Weights of a small GPT-style language model, trained from scratch on English Wikipedia.
Architecture: rotary positions, no biases in attention or MLP, untied embeddings, shifted keys, gated attention.
Each number is 500 + 25 x the weight over its row's rms, rounded and kept within 0 to 999. Layers, rows and columns count from 0. Numbers have three digits each. The size before them is the row's rms in percent of the matrix's.

# v: layer 2 attention value, 128x128, rms 0.204, rows 123-127, columns 0-127
# o: layer 2 attention output (transposed), 128x128, rms 0.204, rows 123-127, columns 0-127
# up: layer 2 MLP up, 512x128, rms 0.125, rows 0-19, columns 0-127
# down: layer 2 MLP down (transposed), 512x128, rms 0.103, rows 0-18, columns 0-127
v123 112:534529493469511449486489466497509500544506467449555508490494518526505496520556475527470511499491498537503507502520483498479491442535500524447514498485470490524510525464506530489502498505503486523560471520512485475477477539466560494475525480476494487508508520476512489472550519507529550491509519510488496483515496523502463508531496495491506480505483425525515491522520493517466509512544
o123 113:513486493516443531485480467483521508475521489456477496500531505501467500532516498507522486486502518502517517522506479527508510531481434503503474481510512499485509495543535518496493493522500547497491469474548520486485493494494457482509463533506476507503487510503473522566494501507540488476446494540506535480509517483492541473505502461489492522457507518426515491462508474454537441484469
v124 089:494517510500547522522544489510489483498509528544538553527516486461474507505538492486465504491511522484464471546487487525521479524501509497538533485497511499504533481515491544504538531448512429475510513478491492475507501537467479480439496553516473490508500505501495483455498481487473481476522461548498513494537466457509497518511490509526503472515489514488537469459512485495506491528475
o124 095:515470479502493537499516525547487514462533501516481497480518493529549488494480524525496449495556457502524471509512464511520494490479465492471520491471476541533486475514471529517496542524496505460508480487510500490488454476490510507562502497543527482457544538527531496523469500530493507483468487469460490491493480511485526486546513503458495476510519490487499504501431464506493530523497
v125 098:492557490517465482473437518490489487535506492488516482468501511531515490515445509508502485526501455475499521452497502486516512483496511499502468533469487483535514504512485497492453457518488501491504496487516486500463470463517486487526477469502484514480525530517529473525477491499537539504482503441543500535446536546489504500532489499529546547534472513529502539490495497519486535514549
o125 104:517511584484468484499500509501543523459483483492511476510472503485467515522534516478525513507436559490497491526519494471459476503518479463488481497547492491458527519502530476500508504467503497536478504508515487508506495513510501504495493499492510512546491494500481496478529557499519476550461500569495516500515503511488527463463495467501503496481490503515509475497526549485527432460493
v126 081:489463482503504532518555513520532494449507499508472509535474487498510518513504521487509528482494528538509481524513483485475477481503481488475512493500503538457519503499545523508515520484550536492474514476490536481508499477543528512511509467500501522519489474506490512491516511503466448489505496566449494459546475483487489501485510433507445481454548525482490463491484502474464480478459
o126 084:460519437527563485499499493554471470520503515501507534490500521487512483488502471518488538488532443506500492469477522521510522498495487519535513525462517517518483488486504506490480528546517489494495498506458516498508543521498497489476518493474466507466469490489494497493498461493524538478586498430529524517493490502526466551537484533510517506522500509522508514499487478524498552527512
v127 094:474515514554506510478451489493464508508515520510479522488540493448508495453527482482494516516482485471480504488541507515484535527483505517532533499496484478511495493515493478460517486485496487509514455467505494527503480509518514484517479495510446484474498525480473491503465475488507522502487513469532503546438547497518493511576494517503493519539455542531500501558526514523552544509513
o127 079:525486546465466493511535509411524531474506498508500478514497492545503487514446534478530498504487534491495525482527484453482467480522477463474492461516500509497494512516499502524521488474500519507496507529530476495512468487486506497536524488524517523529537499531564526521516527547486475540441505523502459480540493505475565494489527489491501473501509480525505473515499522491504477507505
up0 091:504488472542510539484530527525462487520498526464427547464517495509513465504492502558519472461516467496525499531494518501527514483491491491547499491476498467502513475455496503501469532537481494476476503469520495468486510493475491518538473516509450512450535533496510482503539504484539521487498509485493484516492530501495530547519498433511457485483523507510515524508459497539511521508486
down0 092:492539544470518468497515483407490523499489465533459512510500494512487466504501499500505483504519520487503513524537541439465461509526494511523493473492524499503497519456497492500520572525511474474524507481490489495486508505489508487534516502486509464496546542493498463510478508497547494473463483494505535502490474458538487568494515545484509488515508516446495507507532475502498514507511
up1 013:491511495538495499485499482552527505503482512570542484488511530493496482516494547482516497507489523546491470517472528503451539484515501516539518502514512499424499524479518500493498500496483465515449483501483504535563526530501487474489486475521449531475491455481439523488524499488484483493494543503470512527499506508506474486515478535492473521477482528521534505545492514493535510483536
down1 028:488502488498516527519516493480546468515531500486488508486467488522500489466495475467491514491486487496460472541460540473472485461494438501489531527527531506482502491498459501510559517457520474499510515504530505497497478528467482499427477513450498520474493508474533497512476490509542461487483475521455528487480497526494469484490534504488486488519511475530510520537476484535532560486537
up2 177:512485482493536522482526537531450487509533542466467513487509501479488507489483503499470524500522444506535491513472516495509515489471477458535537521473490508445493493479527488502487530509519478497525503487518566444484478501501469486533460522527519492449534525533519474440468513506530515492500490512507486477471518504530516546520493477474472541470543505484510533494491531496507513522486
down2 159:517515548484511517518495484514515495492544471536523541519485507508523464504502491476487490485515539477511498538506523452491440505513520488516527531498515503504492511480523459500490548519520502520478512485502513517475512520495506477491490491453505457519537560474504479555523499484563528483533483461514476561492478501547469506506531523506486529550485501477525511471546509467483506511475
up3 016:477529513527519499491470505503479496509442470486522543480486497521507458499482493516486515496536461532467527479512542521521483542474490502536509446491518497508482510498485540461489541521490522492481485538498461532497504495500551507503513446492486506486486475487522525515467508424509536493512485428517505505520506500530462469480467488523500477505463529467468495501498504480530534536503
down3 030:517472460495479472501527509514516523520561516523479512519500494479487512477478520503498542494485511488509515495500518510533499502495542519523487479497463441475506526489503496501496508487511478464488462491527560467557475455523483499515491489453498434486457483508537503554516480502505549539468526474495464494483528456471500494485520525486472536483499500522472532510536505472486518461484
up4 167:519481515471495490475491500502499521499517511519503475528475513464451533535542487493486517508461539476468511503509518482483439529496472495486480495520505445467477556501488453522488494487518491553517478499505544508494534472507471525545550478451486491546512483459479464492517531477480488475474477556499508504489517519499495507445509498498490518489490501502475479482545512480493487449488
down4 176:473465481466529501510523497460502519562536494472502503549526480545493510543537516527486525501467509453503503495497499535486511466517498508518502479507501519496477525471484490494474495533473502525521466484486543514513505449503479560520496480524548446487512497479477497436489479497487472454473512504481454505493524513506515513494450501486478492467516526495478525483480503491554486533473
up5 014:470489514504499515502490522524498461512529483437470493471487511516521502504537539527505485516538465487503411523519487530467554490472477531528513532461542487495475491457493489523500511514520501478491471467528445504520486546500541498462473490544496497492493486472470552488499496486497511468535502488496508494507528528503508541507493517530463486507488494525542502502506493532485520478463
down5 029:500479511489509511535511505456491473587543524539460526461505469500491512486469511497496548500496455544481455487470511473512518522516488470545480512545481485500496510504501503503472556490486522483523466493518538495518532517505538462488469519489520483535476478526485518498501514483551526505513500510490436526505477472450523502492512501508520527456499483504490495521534500514517483491525
up6 015:489507466507483498476505467510480514460530514489525499422499516518487498468519507531511505526468487518539431493508538511517504485482486483524490529494508452534473493513532549478474491494466522504497524455556510512465521514512474522515517491504507508508494517509456476504515449502492486528529464489494498497479455534534500542491452506504493512489541523501474511435524498524491510533534
down6 029:503513516496480500544501518423548497547525534505482506501472503471476490472489489502514541502478480480481526481494511475503548495482418523550509513477493494503506516508451515522474518527494509515498501550512489479498504480512548499488501464435489487481530468479511524487492543517541459471499510459495460465511496498525528499496481520481484494495485486528508505476516462498502506464455
up7 016:515510482499482506494512473542521519542431451512490509515477513480502516469514517472501503518502487507494418492450505504494478483497499516494520446534454512507480563495496550461501478494503486514507521481493497541511500502538525527488506492457499526504489512511441482487473484467433484501475488527503504524469473473533486443493499504475518489500502518523470486511517468522510495498537
down7 030:514520496536483509504534494424513511564474454520486505492494478484523494520481479456486468513543517490460486458519484524535477526503445492481509502508476512498484545502478551499506578525530525473508497466539543493497480484481491506507480481483508479483503493467451481461498476471512476502433483517487505485499482489499517516539505506484483499484492492508519526501510546469509507493514
up8 023:514492476537515532475509476543524484507438525444451521480494538468469517526520473520520479515481519501452488525466517459476460520493491496469496438485517518499473520525513522465533534509510457520496501509485485544481513466481480535495491536509468522505517504522510487491514505526460502500504533468514501488481471521459508547499468526477503483488521502534481496526533530513457527506515
down8 038:499496492501521531487486541466527481534525489489512462430490517488474497496467529527473472523502495507506467481506488530469508511504446528522508522526516490533486480455497499507494504446520462524483512482513549519539510531496537477455530499444482496483468453443485475534520538469494523487482532534520481496504499493476513510516527539516491511493484462549501484502500508489512484475536
up9 117:460524537510502493531494476520529511485489484472521479520516518493479515508497501485561496543503546494492478445505498520493496469510490479459536543506483495462482519501505508489496520515482506480525518553501436515502486494519496490485546528485544495545485500486506473496463503503517471494491482517541507504502490513445511440494533545510469456486474481469508509509546490447491511439494
down9 114:516501484494538470488469502463518461535435485527525508524465494508524514496534507489528508502527481495587485470492503486498505557528481473488465510438497512481434521492495462522482532534474511486471514516454495442506476543517508528493505488473493487495490520518486513543488456495557545490506500470516533481497485498509495518523508485494508528505505486516517506509505524504487497521492
up10 113:478447540485503518472490523523515493497507497490507543515519508457457487496476468484493465490547482520539501476443505501508478527506480492495508546471455453484509495481538516489476504489481524509532521504483506481545534547493484459530503523513505513529504514528495522524551518460539510524545494542495525460465518536516497489529499476534471539512507459481515553510505502511495512504514
down10 113:482477510528511507522462495506511510523495533472478495468479509487517465482551518503462559499502482519515489518500524475457475492499461446506490524475515527527518486470501502492488473480481498494541468534505442468489491481441490510492476483428534474471508470491506523490517554483495475538493475494528535501512493483505480509504489524481488478454492520538505486518509484495533560477458
up11 016:486497527562463507488521485536494473502432486522508514496501528502485505514552490537486472460512483522506487521543506468472509500482491514518489516517494485431525490510502496448523498503523467504519542469519536503525528510510453515521505529515492549498496465523476516486499512493555494532479471483484490535512488534489461566498473493522453466490482502471512512483536516507531489497516
down11 025:483477547505481487548498482475502554500449483487530485534490450501508481473514499502545503525481445486533500496460541506538535470481537529529490482458492489530460494490479503476504536529488517473478466473513466514506504495467515545463513531477483521537530498490489503502476521514499511474486487476507504490520456489513536476527488480472549481443518497539501482490464510510495527499514
up12 016:472494506529492544504523525525477537517483536456507478487491523494525449481482516497510495470520527507458639475491505467509506526504483517557490484489478521512500473529528466497490500496496461508504512550523520511492464471524522524479491503505506508507503479472490510500507481504520527481445515507516536518503527506492483518513466492476515512518478484512526510462502525509487502528535
down12 025:503481528507496512489521476502533520488504503475457468446480471523529538529495521513520514538499559489545479471496485444506526504496513514520495471504472495436548508526453489507512530498525540463514485494543513508509533530504477516514516513438524536484531508497538512487464533516526513478479485478475465513525519506506486504498483516488446489496533483554531478491508518497500489521477
up13 012:497500460503505519490465510551504521502458525540463506495489524495509471497507513507441479474511510450521512506525482464515515515489498491497491531484490503526469527507521513469493476516498488537475481507470550500513526478506521466510549473527549485476491487494489538515496489541491441505474508523454505461476510474521474422551464508476498482490503507506496542485481483517466489525543
down13 028:502502507476498510504483525478523513525517530527512509488531514523550522497520522478488489479507495524475461536498496480531539469490532523501522512538537517487498513516457540476519525543476519495528494465558542461524517487427528504471468492504472527490491546541500499489545510456542486490512520492500442495547507519507484502532511538471500531477501490487531476493499513473501495466478
up14 016:511539510509484538481506538563456501523512458484528448502500487516523510468473509531484513522502509457520567499506476487481487501560496486538498512504466493451530495479511483501461498469491496505492489565505547456526521510530508508505529491524494531534477514504458524469482513560515523530515533498502493503480488509530527509505534517516524519502467525492458472472516489492493502494494
down14 029:505514493515475493506503548460492512531502490473486491478508477515498480496473513496514495482466487542547483494510499499526470503494416503538495505490512522530470498523523506473473529474468526488556502494473517492514493476500499516516512477444530517509458526516513469506461512509525533517523487457552477532508511512529528530496510460525499489496503442481524437512545500558511515487479
up15 158:492547473514481479496484493516498511487543499526514439462521559525468546517519526510513499507481487504508480514477505493533483496521483511508493495536511459477517525515507447490542499496506492499496498489512554472510528543539458480485535466483470537454456520528507499472487505505518500539503490520578513498506513501508465497440511466442487508476479486504489494545499495491495503515493
down15 156:490463493508503453475503482481516473542491477515514497515526487484465489504497471465512503526540519496526535497497480498559470474489568485541500474532527492472491490500525530471511529514549482489519471477503528485516461537489525473475480497484527503453492548550497506458494473543499519513509491512485483490534467497500457485476471517532537473502486488474486489539526483454509496543487
up16 143:548495519493475508516517471526488482472492526465498481544494469497492482495500511464512525511485522553502523524540500525463477472463457466458518504552471457504517508517536475518520509493531487477521462500468489495533486469540515541544487538511506510470519480500525492496521543500489469494489497549491484524529453549488495499526501472480476468465490475535483488475501521529518481533524
down16 146:492507487503565496488532483557490499535533477532512469504531497498529515491503519503527499486491536488488567521502505533486484503488565501471495540490476500501486493533480487512526473504512474498560490491501498529464524490455505449531521531517514470521543510481496500540497510511454533508496515496503472506441533484503519507520542505529460485514506460440506505481500486488478497540506
up17 131:524514533513493505521495493506467533482531477488500449495529467484523494514515506505513558508509497485494470529500477487504525493503478541480494492557494443501501510536495480517532473511492481547523510476518493472495485485472480507502497513513489519461496511498552504493498521494470509495419473529475506480507513481504516465461529463486481491508538460495477490489496468458464492464594
down17 133:498536501515535478506514532414483511543485493527515507500473518516509534516499499511490526498498554485526582565497466548495517505517533467491514502489494527516503518532486491519505458496509500481485502485502503507485538467529506478493460525486465500555454519499503496521530480513504494511496512518537501463466496486508499544535526477503528483492509485538541517478498485458478509535507
up18 018:509475482545518481556521533528515492500512542488490516482474517495497512506482538480526489482529513526450520489470478497488544456467501467511510466525519441515492543480502472480493516509496503541455488519476455544486495548501465516492496544487475486494508489495512489511505518456583514507505497492508510519473491503500469536515520486508483532486532528507495545466532483492464475513529
down18 032:497489505499499491543503543406495510549477481523502496487487486514493502466504519515523466499474504466503482496508452473482498451489483482511462456442496491488481500457539491519475533490516522484503481501470498502541490488484506507452492492470458481513529437495497500514514552492505501481498512482498467503510474481550463527498475496495506495543495464475485452504498511533504530484459
up19 014:503506482510500463534508519534516479504501523507514505535509479504488531490516497503517502503519514566503597480490485504494492498522513483457475491505537485460501517506501524541479508471532544523482486512441487515425515525472466515504515454495514530495526506523500471495500484511538503484492545514504490487480488501493519494552527520486569484464469538532496492519485475501488493504537